config.yaml
n_layer: 18
n_kv_head: 1
norm: "rmsnorm"
norm_place: "pre"
rope_base: 10000.0
qk_norm: false
attn_scale: 0.0884
tie_embeddings: false
init_std_down: 0.0
lr: 0.00491
beta1: 0.95
beta2: 0.95
lr_head: 0.00915
schedule: "wsd"
Each number is 50 + 12 x the weight over the matrix's rms, rounded and kept within 0 to 99. Layers, rows and columns count from 0.

# layer 6 MLP gate, 512x256, rms 0.195, rows 368-422, columns 0-127
40 56 37 44 42 58 32 51 59 49 55 73 27 42 57 28 70 60 49 61 25 52 52 52 46 43 54 27 72 69 70 69 34 50 63 40 50 54 48 60 48 47 25 47 37 55 57 57 37 40 53 40 56 51 52 49 46 48 62 41 61 49 47 38 79 28 39 50 30 50 46 63 41 30 53 60 69 50 32 51 21 80 60 36 33 51 52 40 44 34 59 19 56 46 61 49 57 65 66 63 61 41 30 47 57 35 61 65 40 75 51 51 47 58 46 42 48 32 35 52 46 40 46 44 76 58 20 62
50 58 29 48 51 51 28 46 36 76 35 25 64 44 39 70 57 41 56 42 47 57 35 39 50 51 41 51 58 80 51 49 56 61 52 36 53 73 53 38 56 46 64 58 30 65 62 57 57 44 59 49 19 33 41 44 58 67 51 23 49 56 57 11 68 58 41 45 71 38 57 71 48 41 59 44 38 56 43 42 66 68 56 59 59 44 41 64 42 63 55 54 38 29 60 46 41 61 63 66 44 39 55 42 32 52 53 37 63 52 46 53 63 59 77 55 51 36 44 72 58 44 50 37 45 69 29 56
57 68 67 47 66 53 47 33 41 75 45 42 48 44 71 59 43 66 55 48 48 50 48 43 55 44 53 39 30 55 45 45 46 29 57 78 85 32 53 45 44 59 32 63 42 37 44 49 36 43 50 45 44 62 43 42 44 30 42 70 61 56 36 65 51 35 54 57 36 54 50 48 69 49 30 50 58 31 14 56 30 54 45 46 49 63 44 53 65 30 62 44 50 55 33 38 64 54 49 58 77 51 54 51 52 73 55 31 26 46 52 62 43 57 47 52 40 26 38 40 63 38 42 54 46 41 35 45
47 51 39 73 59 34 57 50 57 43 56 58 41 51 55 37 66 44 32 59 46 54 62 41 54 53 46 58 46 40 63 49 51 47 55 64 39 24 53 61 51 43 55 21 33 59 58 59 66 63 61 62 29 34 56 29 66 28 46 37 32 34 59 44 60 76 43 43 58 62 56 49 56 59 37 54 23 46 47 45 63 39 68 86 61 46 60 37 26 38 40 57 41 50 55 70 49 63 59 49 37 27 54 65 45 40 53 38 51 49 49 69 62 63 31 51 40 60 57 27 44 68 26 34 47 35 49 54
61 64 56 48 66 39 37 35 49 44 70 44 64 39 39 43 41 46 55 50 68 43 66 42 41 39 51 28 42 37 42 59 31 53 63 65 45 55 62 65 59 53 58 48 52 62 55 47 35 69 67 59 61 53 71 49 54 49 33 49 49 25 52 50 66 55 58 45 20 53 44 48 71 51 60 45 56 55 62 64 47 48 28 59 47 53 42 38 60 49 41 49 64 43 32 66 51 58 58 59 38 51 55 60 50 55 43 46 35 55 32 62 25 46 38 57 58 58 62 32 58 45 55 54 53 57 42 46
41 40 45 47 53 49 48 50 52 66 40 36 20 52 69 36 27 37 37 42 59 56 43 65 69 50 49 47 64 60 24 55 46 37 50 59 27 64 65 72 49 50 44 42 33 50 54 38 49 72 43 52 44 55 28 48 48 40 31 68 41 58 42 42 47 48 41 40 45 32 40 53 51 31 56 59 49 51 60 22 57 48 50 52 48 26 71 64 54 45 35 54 63 31 65 35 44 50 48 38 42 63 28 43 55 62 29 17 53 28 38 72 70 33 26 53 60 53 40 28 51 55 26 35 49 71 44 47
42 39 45 57 48 53 58 48 67 54 58 42 54 52 47 48 41 63 66 59 37 14 65 32 58 47 39 47 64 65 51 51 45 60 43 31 49 46 60 44 45 44 39 47 63 48 63 50 54 76 56 47 51 56 49 57 60 71 50 62 54 40 27 64 41 32 64 40 54 36 45 57 42 56 48 69 46 59 68 45 56 55 56 42 48 62 47 53 47 28 45 46 48 32 46 58 55 54 62 55 40 55 40 35 35 64 39 51 51 50 42 44 41 65 68 45 44 49 71 55 60 50 69 63 52 61 54 63
26 25 44 35 34 61 56 45 36 53 75 55 59 37 51 45 46 50 55 35 60 37 49 61 54 26 24 47 48 42 43 43 53 48 79 61 45 69 37 43 39 53 51 43 45 64 60 59 49 39 47 45 55 71 62 66 56 41 32 53 43 60 51 62 42 52 52 41 76 36 47 51 43 62 37 68 55 49 45 41 57 65 24 73 58 48 64 56 59 59 70 59 52 54 78 42 76 33 42 47 54 64 51 68 42 64 47 44 35 55 30 63 59 55 36 62 55 58 49 60 68 72 49 47 52 49 52 45
50 60 24 54 38 44 39 63 37 39 47 42 78 49 62 50 45 58 54 53 54 46 28 39 66 48 49 40 29 54 50 62 50 60 48 30 55 47 42 50 71 50 46 58 51 54 29 58 36 48 37 51 53 54 74 52 40 61 55 53 51 44 50 44 49 48 37 52 50 57 61 37 39 73 53 65 63 52 69 47 78 37 29 47 51 46 54 50 44 55 51 17 55 63 40 39 40 33 45 58 60 75 50 36 55 62 59 44 61 35 90 50 55 54 61 54 46 45 55 41 63 47 47 59 59 63 56 48
45 55 62 45 68 37 59 44 48 69 53 41 52 45 37 62 53 37 63 48 52 63 33 61 39 47 59 48 45 34 58 48 49 63 53 33 69 46 47 48 41 54 44 78 50 35 43 48 57 57 62 50 37 62 51 60 56 56 48 44 27 45 30 53 39 38 45 54 26 36 47 71 48 60 59 86 40 59 70 39 41 40 58 42 53 43 56 58 54 66 44 42 51 54 39 53 45 63 48 58 51 35 66 72 55 37 67 55 52 45 64 53 51 28 42 64 66 57 37 31 73 52 38 81 67 63 65 38
52 46 57 45 58 50 47 60 52 41 52 53 48 62 34 34 55 59 68 40 50 33 53 47 26 44 64 50 55 47 58 47 54 47 54 41 24 27 46 54 46 68 53 47 60 36 40 57 65 54 54 73 45 45 43 48 50 78 70 60 55 38 48 48 54 40 52 44 44 56 46 41 62 63 64 28 66 79 54 59 38 38 52 59 42 68 58 36 50 36 49 47 31 49 57 45 57 44 41 60 33 48 60 63 64 69 68 28 45 48 55 63 65 49 43 44 58 64 49 46 59 61 61 64 60 41 44 59
29 15 23 43 49 52 59 29 31 67 68 53 73 48 53 55 59 34 16 63 36 54 60 44 60 44 34 58 55 47 38 77 48 51 44 40 35 36 55 34 41 47 44 40 39 60 66 45 61 43 46 49 65 41 33 50 68 43 54 51 26 40 47 54 81 35 70 40 27 55 53 46 58 67 39 43 60 55 57 53 55 32 42 39 56 51 47 29 57 51 86 31 51 54 26 37 51 43 54 51 54 38 38 68 23 48 42 63 38 74 42 50 43 50 52 26 66 40 43 58 48 39 62 59 46 44 36 24
43 54 38 31 54 48 53 56 24 59 49 47 65 55 38 33 48 43 57 82 77 45 35 48 39 39 37 37 74 51 31 40 57 58 61 40 38 44 71 54 61 50 57 61 61 50 62 45 84 41 42 67 34 52 48 53 40 17 72 66 51 47 46 79 43 71 55 48 40 51 36 59 45 51 44 50 50 58 54 61 45 51 56 69 60 76 11 61 85 59 38 57 70 48 48 73 66 33 58 25 56 42 52 49 53 41 57 35 60 54 49 63 45 53 36 62 39 43 51 55 57 46 61 62 70 49 58 58
39 63 53 52 72 65 36 52 49 47 56 47 63 71 47 25 49 33 29 59 53 61 53 44 76 40 50 63 53 40 35 51 28 74 48 50 58 57 52 51 47 49 36 52 51 49 69 48 44 44 55 54 47 53 45 32 32 46 37 53 63 49 61 58 53 37 46 49 66 51 47 37 42 55 39 38 64 53 51 52 51 44 34 53 44 26 50 58 64 50 64 42 41 60 32 35 33 49 54 53 47 54 61 47 53 60 59 37 46 56 43 56 38 60 58 54 51 48 42 65 41 48 63 56 47 45 58 48
33 63 42 65 35 70 62 42 34 55 65 39 54 51 56 27 66 45 39 55 57 35 43 76 26 44 60 44 49 50 63 52 29 44 35 37 44 47 56 61 59 51 49 53 37 25 56 30 56 54 65 37 70 31 46 42 46 26 54 64 55 77 35 40 41 62 55 56 20 73 45 43 56 34 34 57 51 46 43 52 64 50 51 50 25 56 55 65 43 48 36 55 31 62 50 45 57 47 73 40 40 43 51 50 43 60 43 41 48 27 51 27 45 63 25 32 48 47 57 47 39 42 40 58 59 38 41 45
22 49 56 29 38 37 49 48 69 54 50 43 61 53 66 41 56 53 39 38 50 40 57 72 22 66 53 56 36 50 68 65 41 36 61 45 30 53 43 56 35 60 58 38 37 57 75 44 59 48 34 41 39 52 53 49 52 73 34 52 55 40 38 53 39 43 61 50 69 54 47 58 40 37 47 52 40 59 72 49 63 45 67 39 53 58 57 24 76 60 40 51 51 62 22 65 46 55 63 33 43 44 36 47 40 49 59 59 41 50 55 55 50 66 29 58 54 62 53 44 32 48 79 54 61 50 62 69
55 58 66 24 67 21 39 54 32 70 57 47 44 34 40 68 64 47 48 33 32 43 53 52 70 59 41 34 52 43 33 47 39 55 43 54 45 50 61 32 49 44 35 47 58 81 59 42 65 51 61 67 52 53 57 57 34 42 52 40 55 33 53 65 32 41 36 41 70 61 52 52 49 54 30 63 50 25 53 55 51 49 39 60 60 70 38 65 36 61 38 63 57 47 28 23 40 58 38 52 55 32 42 51 59 54 23 74 56 45 63 65 34 45 27 54 46 41 48 37 52 63 38 53 70 47 60 38
39 44 43 20 62 62 24 46 45 59 62 43 61 19 45 33 41 39 60 60 54 49 38 71 48 36 67 42 44 22 64 55 52 42 54 79 51 62 29 51 54 77 62 42 50 35 37 43 63 53 63 61 48 32 45 24 54 58 57 50 69 68 53 45 56 33 38 65 44 69 51 37 49 53 43 35 46 35 50 55 47 63 81 47 80 41 54 36 49 30 39 45 73 28 47 65 57 62 60 40 51 59 64 64 63 38 54 55 67 74 37 40 57 44 48 41 38 55 61 70 53 44 73 46 43 53 69 41
24 75 54 42 65 23 60 39 38 74 45 36 88 44 55 40 45 46 52 38 63 32 44 51 67 29 60 45 44 31 42 40 68 60 64 28 56 52 54 45 84 50 46 42 62 43 55 30 44 51 38 51 55 43 63 41 55 52 50 23 44 52 45 49 45 27 40 54 46 39 56 54 55 37 76 46 38 57 47 49 31 62 31 63 25 37 48 37 48 91 63 45 51 59 65 40 42 55 51 28 57 56 23 46 50 66 70 44 47 59 51 29 66 14 57 36 48 44 74 50 45 57 54 44 70 56 55 37
38 45 52 93 76 21 54 66 51 44 33 35 39 55 61 40 44 58 50 50 76 61 44 57 61 27 41 52 43 30 55 46 43 36 49 60 61 54 40 36 53 42 61 58 45 43 81 46 48 45 60 48 58 61 60 52 25 84 36 60 35 51 49 45 48 63 34 47 42 38 54 45 40 46 71 47 47 33 45 66 39 34 35 61 46 35 44 28 48 70 49 31 38 23 21 50 82 36 56 38 51 69 53 52 58 52 90 41 36 39 54 55 26 37 57 57 46 50 45 51 77 55 27 44 59 64 73 59
77 42 45 38 60 32 48 48 51 36 79 36 62 46 41 65 54 38 44 36 55 55 42 27 65 34 56 56 38 37 56 42 52 64 60 58 66 51 36 54 47 49 39 60 47 44 70 46 59 42 69 51 48 44 44 37 55 52 80 42 40 49 58 47 62 41 64 33 27 46 52 53 69 48 56 55 52 50 51 60 52 26 61 48 31 49 71 45 36 68 65 42 48 38 42 26 68 43 54 55 27 52 38 61 33 29 73 61 42 62 49 51 35 63 49 27 64 30 47 39 51 54 40 50 51 61 27 45
53 49 52 53 34 72 27 47 55 47 43 44 24 49 49 40 46 74 64 64 56 61 34 35 58 34 48 53 59 35 52 40 53 45 30 35 35 33 29 65 52 41 36 57 40 61 64 38 46 53 47 47 26 50 46 43 34 56 43 46 25 52 69 57 58 58 47 36 44 55 53 51 49 29 48 43 61 81 45 54 46 54 46 70 34 26 54 55 60 44 30 61 39 50 58 26 48 40 27 56 43 69 55 44 44 54 60 41 49 53 31 50 61 43 71 36 43 51 58 44 70 20 45 62 44 45 41 52
38 54 53 42 53 49 58 64 31 64 61 55 60 40 44 56 52 71 28 32 59 51 65 66 47 46 44 30 45 71 44 55 52 41 73 57 54 64 49 33 73 67 36 48 53 59 33 48 53 76 32 53 52 59 58 45 65 44 58 65 47 50 43 59 48 60 52 52 41 58 52 57 66 50 38 29 48 40 40 65 39 65 58 43 44 42 38 41 64 67 42 52 46 46 40 37 29 68 63 51 49 57 42 41 33 57 52 35 77 49 53 34 60 39 56 68 41 51 59 55 49 53 27 51 64 68 63 63
43 60 40 41 47 59 29 57 60 56 47 54 30 56 57 64 50 40 49 59 46 39 46 35 38 50 36 37 60 37 67 59 57 57 48 31 66 54 26 35 45 32 48 41 48 42 32 53 42 18 60 44 67 37 45 30 77 64 47 45 62 17 41 58 66 47 67 60 66 45 26 48 37 64 30 47 51 32 50 57 35 25 30 41 66 49 50 71 57 51 73 34 46 45 23 58 51 54 39 43 46 45 54 57 49 57 57 39 55 78 66 55 48 67 34 37 40 73 40 34 43 47 36 70 63 43 54 37
59 36 47 45 61 36 54 50 59 48 52 60 46 59 44 54 55 65 54 68 42 35 46 29 13 47 62 20 51 43 71 51 59 58 77 55 30 52 60 41 69 48 44 43 44 59 63 63 36 69 42 51 56 52 39 44 35 51 48 54 55 32 44 47 39 58 45 41 65 31 36 55 74 40 42 64 45 46 49 41 41 48 57 50 40 53 44 75 38 56 63 44 69 47 33 64 48 54 68 57 47 59 35 54 50 65 71 54 59 56 28 42 61 42 51 50 60 55 73 35 62 57 35 57 38 79 57 32
41 41 38 43 26 50 49 53 60 52 58 59 49 50 56 47 61 45 38 56 37 65 34 48 50 35 59 72 71 53 54 65 81 31 47 62 46 29 64 54 44 56 43 47 68 69 18 45 55 44 54 47 50 37 56 58 49 58 55 35 27 47 59 41 48 48 38 54 50 39 53 41 64 41 58 44 59 63 50 44 55 47 31 44 38 38 69 46 50 58 38 64 46 57 67 55 62 52 51 38 43 65 56 39 45 45 51 36 30 62 41 38 62 37 51 41 55 55 51 84 53 35 53 54 56 45 41 40
34 48 54 34 59 36 65 49 58 50 50 68 60 27 51 35 59 36 39 48 68 38 57 44 52 53 42 59 60 67 42 34 19 59 64 48 61 51 51 58 62 37 68 75 55 48 45 46 37 49 38 54 56 70 44 44 62 41 40 45 63 59 61 45 49 29 50 55 40 40 44 40 56 50 78 62 49 38 70 52 66 47 58 56 37 53 50 36 37 50 27 55 54 51 34 57 48 82 42 34 40 63 42 32 51 56 65 56 69 59 51 52 53 54 59 48 36 27 48 45 36 76 53 22 50 63 46 71
40 77 45 48 41 59 38 59 54 81 60 47 51 38 56 53 39 53 36 54 64 36 41 68 64 50 49 56 41 64 45 38 42 42 33 57 69 52 44 50 46 42 43 59 32 46 45 35 55 51 62 54 64 55 42 42 48 77 44 55 47 64 26 60 33 38 48 54 68 58 42 39 37 73 44 48 52 16 59 50 62 43 60 41 57 63 43 40 55 48 66 53 40 63 69 61 58 50 50 36 56 18 47 31 54 80 44 60 36 63 56 23 62 47 54 55 59 53 52 51 65 52 61 58 59 45 40 41
56 34 44 65 81 45 63 44 42 48 36 56 51 42 53 55 76 47 52 52 62 56 63 72 57 60 44 69 28 53 44 38 46 46 47 85 59 32 48 48 64 51 62 47 31 35 63 47 41 37 31 67 77 53 55 42 75 43 40 79 53 51 66 44 70 82 48 68 37 67 44 46 67 38 42 57 46 59 59 81 70 63 68 33 28 64 51 50 64 44 35 60 66 38 38 68 50 49 74 54 60 51 69 51 45 49 45 36 39 40 54 47 43 48 41 57 44 35 47 34 54 44 40 65 51 58 52 56
77 42 46 41 54 57 48 45 90 20 57 54 53 60 66 31 46 35 53 64 57 66 35 70 41 55 71 54 65 50 44 71 54 32 39 51 55 55 52 76 26 35 55 62 26 83 50 43 28 41 45 70 61 25 75 58 16 55 67 42 31 34 48 59 40 47 45 51 29 53 42 53 57 57 32 51 70 36 47 41 56 62 64 76 60 60 49 54 29 66 41 70 55 63 57 41 40 37 37 48 40 60 35 34 57 48 27 34 71 60 67 09 54 46 48 64 51 35 41 73 61 48 61 21 40 73 34 25
58 55 45 31 53 60 29 33 45 51 60 53 48 60 54 47 52 67 47 41 45 47 52 51 43 31 35 34 47 48 50 62 46 53 70 38 52 33 91 57 41 53 61 35 21 41 42 38 64 33 47 34 54 39 62 53 41 61 70 34 21 59 39 34 40 47 58 42 26 57 45 57 51 43 51 73 57 69 44 61 63 51 36 60 57 36 70 58 31 42 47 65 49 49 44 35 39 52 43 40 43 47 38 68 48 57 44 29 59 49 48 55 54 56 35 50 51 42 45 36 56 43 61 32 49 62 48 62
70 62 36 53 32 61 43 45 68 31 47 44 46 41 21 62 56 49 71 54 72 23 59 26 57 46 35 39 64 69 50 53 65 42 39 62 34 59 42 66 43 65 46 48 60 65 60 66 39 55 36 51 21 54 31 49 43 46 49 53 44 53 57 60 49 36 60 38 24 67 39 52 82 45 68 42 55 71 50 45 34 26 51 45 43 27 69 64 40 39 54 37 56 38 55 57 58 48 41 68 21 33 60 38 48 49 54 51 39 64 65 36 58 42 68 69 38 46 34 56 38 61 35 47 26 48 55 54
31 39 60 42 44 25 44 40 55 52 58 53 65 62 60 48 44 68 56 57 32 57 35 30 52 58 68 55 34 84 43 64 31 46 44 51 46 63 32 54 75 74 41 44 46 55 61 54 68 32 40 58 40 39 41 58 55 58 61 34 70 61 47 42 61 23 47 70 52 51 38 66 59 62 56 48 40 49 35 73 35 62 40 47 55 69 49 31 53 42 54 41 67 59 47 55 51 75 61 37 55 49 59 46 18 52 52 60 42 33 44 57 52 53 53 44 45 68 72 64 46 55 38 66 39 58 70 44
38 46 44 58 49 65 62 48 49 51 51 49 88 52 48 67 49 40 56 27 43 41 50 57 51 64 44 36 33 44 45 26 58 52 46 44 37 52 41 48 32 43 38 56 51 40 48 39 52 67 54 36 70 44 55 32 31 53 66 32 46 50 58 42 57 50 77 48 49 63 52 49 51 57 51 46 42 63 53 41 82 40 46 50 35 43 43 67 53 49 48 51 41 27 50 58 43 69 62 58 24 59 51 52 61 53 73 58 31 63 64 48 40 53 49 54 56 56 48 48 49 63 41 52 52 47 56 37
71 53 53 59 50 53 56 65 24 59 68 55 48 62 79 45 45 54 47 42 72 39 46 34 43 33 40 57 54 44 56 29 43 61 48 43 37 54 43 51 57 77 42 55 47 49 25 64 46 63 49 41 39 46 50 58 61 25 53 40 38 50 61 50 46 59 55 48 41 58 60 58 47 61 55 47 64 45 59 65 60 60 51 32 56 38 61 57 60 56 42 50 33 64 56 42 60 42 64 48 53 65 53 53 73 73 58 47 55 42 65 55 19 56 56 53 54 50 70 45 72 56 55 67 47 72 63 43
30 41 47 55 57 44 33 53 46 53 53 53 75 50 64 60 48 36 63 59 50 50 34 51 64 48 47 60 40 35 37 56 49 39 58 57 33 72 45 66 53 41 68 48 54 47 47 63 57 52 35 58 51 29 23 61 35 68 54 42 62 36 24 56 46 64 38 34 35 59 42 63 40 36 36 48 48 34 36 68 65 57 37 54 68 60 49 54 56 45 53 56 24 65 37 72 38 35 48 51 50 61 56 44 52 50 82 77 48 28 40 56 60 46 62 46 55 42 62 69 37 42 43 52 67 73 49 29
35 48 62 50 40 70 70 32 44 61 44 40 56 66 48 41 45 55 52 37 57 38 44 77 60 72 45 47 51 50 49 59 59 41 58 47 43 42 54 34 55 49 62 49 54 58 54 33 61 61 43 36 65 44 32 52 76 55 46 76 38 39 43 35 49 67 37 49 64 24 65 30 57 64 59 54 45 46 49 60 61 31 62 38 45 17 34 30 58 39 61 75 63 48 38 49 54 69 40 49 46 69 58 73 74 54 61 34 60 37 62 31 58 54 58 28 38 42 57 60 60 43 41 52 67 67 24 50
53 47 30 54 42 32 51 52 52 42 66 62 52 18 25 35 43 35 41 52 50 75 31 49 48 76 52 54 51 67 48 52 68 53 51 60 53 37 39 50 62 54 47 39 45 55 47 63 41 51 60 57 60 37 50 34 52 49 61 56 52 72 40 40 44 60 63 55 51 37 59 60 43 60 35 45 48 46 47 54 53 30 33 16 55 37 44 60 48 40 33 55 50 58 68 65 57 44 69 39 66 52 44 43 64 65 43 42 58 57 74 39 61 58 62 82 69 54 45 50 75 35 45 55 39 40 59 71
54 47 38 32 45 33 40 61 38 37 41 50 62 64 39 54 43 41 41 21 53 70 45 45 56 59 56 47 24 67 63 73 40 45 56 59 31 46 45 41 67 46 35 33 59 34 42 63 38 71 62 46 46 39 46 44 58 40 40 44 61 71 53 51 52 44 64 37 70 40 50 63 46 76 52 45 42 58 69 37 53 46 42 67 47 51 58 76 70 41 54 29 46 43 47 54 42 79 59 68 52 47 59 46 64 43 53 33 70 62 71 67 48 49 35 46 30 54 55 38 44 44 47 51 41 28 52 31
61 56 40 43 46 58 44 52 42 57 75 29 53 42 42 57 41 30 58 51 52 39 58 58 44 71 34 55 69 60 74 35 47 29 41 42 41 66 69 59 60 37 50 40 64 65 60 39 47 75 48 59 51 61 44 42 73 42 52 55 27 51 50 37 35 44 37 60 59 42 40 46 56 47 42 76 64 37 62 63 52 47 42 58 39 59 50 43 62 37 49 60 49 38 62 78 65 40 42 72 58 45 44 42 50 49 36 30 37 59 56 45 72 51 46 46 38 58 29 59 56 72 56 33 45 47 59 47
47 40 44 58 47 59 53 34 55 64 40 52 32 49 53 54 42 46 45 53 43 46 50 49 69 50 41 30 68 41 53 37 51 37 48 54 71 49 75 31 79 38 47 41 47 44 60 61 59 43 52 44 55 69 28 52 45 75 60 65 54 65 58 48 31 44 43 37 23 42 60 53 50 61 56 57 59 55 73 32 75 61 52 43 45 53 40 71 47 35 29 26 27 60 33 51 65 43 44 56 49 66 49 52 72 58 45 40 50 46 54 55 49 58 34 16 40 79 45 38 53 52 48 49 48 56 20 51
60 68 52 76 49 58 72 48 45 36 50 70 60 30 52 66 49 33 54 52 44 47 52 32 33 42 59 63 48 45 44 46 72 63 31 45 44 48 59 58 37 44 51 34 62 44 63 48 57 41 39 36 59 46 59 40 44 30 45 38 31 64 37 82 46 26 63 48 44 43 55 42 54 44 30 35 36 51 56 37 51 40 60 49 54 50 80 56 36 62 38 62 50 70 60 53 84 45 55 57 55 64 45 50 58 66 53 74 67 63 57 53 68 51 67 44 43 25 44 43 52 34 21 39 52 58 63 60
65 28 41 37 31 48 60 44 56 45 40 56 43 69 32 47 49 43 44 58 59 51 31 53 43 55 34 39 71 41 53 51 39 39 33 34 57 50 51 78 53 56 42 43 66 38 49 35 38 62 49 53 42 66 33 47 55 63 48 59 39 40 78 57 64 62 28 62 49 57 40 63 90 54 72 56 50 61 47 41 42 58 49 59 43 38 70 49 40 48 35 53 52 65 39 72 61 43 33 49 67 58 63 50 58 59 55 52 48 74 55 35 90 40 60 48 48 60 66 49 54 45 46 49 60 47 54 39
66 41 52 39 61 57 44 34 45 50 55 47 67 39 62 56 62 33 46 46 52 35 47 48 34 61 44 39 56 18 39 40 44 58 82 64 67 80 49 37 57 76 62 67 43 47 35 38 57 44 59 70 58 46 33 50 52 55 42 56 46 59 57 47 48 42 65 40 47 58 57 55 30 18 49 55 42 48 75 54 35 65 56 43 47 58 45 43 19 66 57 40 62 65 51 60 39 53 51 67 54 45 46 62 65 41 64 67 33 51 81 53 43 36 48 43 46 53 54 36 46 49 43 31 76 54 62 71
56 37 44 35 40 56 40 45 36 61 48 48 46 41 34 73 47 47 63 60 41 67 59 56 47 40 72 46 57 59 51 46 75 52 41 60 38 45 35 43 67 47 40 49 29 58 36 40 20 48 45 38 47 61 46 49 65 47 51 38 52 51 55 55 56 52 53 80 53 53 54 58 32 68 42 52 67 52 51 45 63 42 39 50 62 49 48 37 38 54 71 41 47 29 34 34 78 61 41 49 51 52 60 61 58 45 43 57 48 49 43 36 43 49 47 48 58 65 44 57 43 57 40 57 71 61 55 48
31 57 46 50 44 31 48 42 29 74 71 42 58 43 65 49 24 64 51 52 54 57 54 25 58 62 48 50 46 49 76 27 71 47 39 43 35 26 49 57 46 33 51 54 68 65 49 64 79 83 28 80 58 45 51 34 49 33 31 23 69 51 74 63 39 24 09 21 50 25 34 43 55 38 62 65 36 50 33 35 49 40 49 71 65 66 52 68 72 67 75 50 49 49 59 78 49 49 55 64 84 48 48 57 35 58 36 49 72 82 45 28 44 64 67 34 85 40 54 60 62 26 31 58 59 67 58 38
47 40 48 48 61 60 86 74 57 40 54 58 35 47 35 50 37 63 43 53 38 48 65 46 47 36 41 52 66 26 54 49 55 44 43 34 60 66 52 77 53 57 51 68 43 57 60 24 58 48 65 32 36 58 75 50 50 56 37 51 46 42 61 38 70 66 55 48 48 54 11 81 99 66 52 38 62 40 55 64 15 83 53 50 68 44 43 45 34 74 61 68 64 32 53 55 35 37 38 19 80 73 84 44 68 79 49 54 45 66 26 61 76 49 54 58 60 65 45 47 43 51 49 36 60 42 40 46
43 58 40 53 32 37 48 57 50 64 04 43 64 51 56 47 39 51 45 33 56 52 51 41 40 29 47 64 47 61 52 42 51 50 35 60 46 55 38 58 40 63 35 48 31 33 47 54 54 41 37 62 55 47 47 43 49 43 56 59 49 55 61 61 49 47 45 50 43 64 40 55 66 53 47 60 55 56 40 53 81 65 56 52 35 26 63 58 57 50 59 47 65 48 35 36 32 60 35 45 52 55 71 51 52 60 49 47 59 59 55 55 52 49 61 35 34 32 43 50 58 42 71 78 47 56 40 59
45 49 48 45 39 31 63 36 54 50 71 68 15 48 61 70 50 48 42 51 63 51 83 61 54 53 53 43 59 45 25 75 61 65 52 39 51 44 46 55 46 59 67 38 50 65 55 84 46 61 55 56 48 56 40 69 57 35 58 70 43 35 48 52 40 29 45 62 49 57 51 51 61 53 46 36 53 54 46 59 50 54 46 30 55 63 61 41 84 76 59 58 43 56 51 58 79 58 46 65 46 55 40 47 62 53 40 49 56 63 27 73 38 58 20 41 47 55 65 56 84 51 31 65 48 68 27 53
38 64 32 46 62 58 51 33 31 59 56 31 61 50 47 73 65 56 30 42 61 64 59 57 63 43 44 63 43 56 63 59 63 53 31 47 54 52 40 36 50 58 60 48 55 53 44 48 31 78 56 57 46 54 51 50 43 49 44 46 49 52 55 39 58 51 70 48 35 41 54 54 54 40 53 39 73 60 60 75 47 49 65 45 52 66 63 34 32 55 57 69 64 42 57 57 40 37 49 53 46 54 65 44 69 52 53 62 60 62 34 54 55 58 76 46 48 44 48 58 33 59 45 41 69 49 54 32
54 53 66 61 44 59 36 40 40 39 45 78 34 41 46 76 44 41 80 54 67 38 50 36 26 57 52 71 38 56 46 50 53 49 48 58 60 51 74 54 62 49 38 44 79 42 67 36 42 52 36 52 40 42 53 69 50 30 62 68 39 63 57 40 51 44 43 53 37 55 46 51 61 50 52 75 62 60 49 43 57 45 64 56 48 69 66 49 58 55 41 35 34 38 54 69 52 34 48 45 41 51 50 38 49 48 53 66 42 67 47 43 65 49 50 51 49 53 53 47 50 51 43 54 51 49 42 41
70 60 32 24 38 40 51 49 50 53 51 53 52 51 73 84 54 58 53 53 54 50 44 58 44 34 43 45 54 46 50 58 57 40 43 60 52 49 37 39 21 55 39 70 44 69 52 41 64 56 41 40 54 45 58 52 68 43 59 33 40 69 31 47 47 33 38 42 36 48 75 40 58 41 58 27 45 49 38 47 55 54 80 39 43 49 54 69 59 38 48 58 46 44 49 53 65 61 41 40 56 63 52 54 35 51 53 55 37 47 48 50 38 40 43 25 52 57 49 48 47 38 37 41 37 56 45 52
32 52 50 53 62 56 53 42 55 57 57 67 55 50 57 40 30 37 38 40 71 62 32 25 58 57 59 61 39 54 12 50 50 49 67 52 47 39 24 25 43 54 37 58 32 35 47 37 72 43 58 58 58 40 47 53 60 40 51 69 35 27 41 43 48 61 52 29 50 58 58 47 66 57 41 48 62 43 53 53 40 55 53 46 56 75 44 55 53 54 30 31 67 65 45 63 46 78 52 63 60 69 44 48 33 56 53 34 64 40 53 60 41 31 49 45 74 41 64 62 54 65 57 64 53 33 53 52
63 52 52 50 47 54 75 22 41 46 45 63 55 51 48 61 45 45 56 54 84 31 58 64 45 24 55 35 36 45 61 48 49 61 34 60 45 45 48 79 42 43 46 62 31 32 39 50 43 43 48 45 36 62 53 53 46 47 54 45 70 59 54 58 35 61 61 75 46 46 41 35 61 51 50 66 38 47 37 30 15 58 74 43 32 50 56 46 42 43 50 33 54 70 54 72 26 63 34 53 66 48 55 73 55 44 52 49 51 70 34 39 59 42 37 47 45 63 33 69 54 49 42 60 59 61 59 35
45 64 57 64 69 68 46 35 38 42 22 72 54 56 35 60 45 24 54 44 68 21 47 49 45 31 70 69 50 70 72 38 57 29 63 19 53 59 38 43 56 35 37 46 44 33 48 43 59 70 38 45 34 41 23 63 59 53 73 28 39 33 39 66 47 60 49 39 36 51 47 29 22 76 52 56 55 57 57 36 45 53 36 51 67 72 62 63 35 47 54 45 41 50 41 52 54 65 37 59 48 44 36 55 45 52 68 56 66 62 64 63 38 41 51 73 49 44 75 56 42 40 40 70 57 38 56 76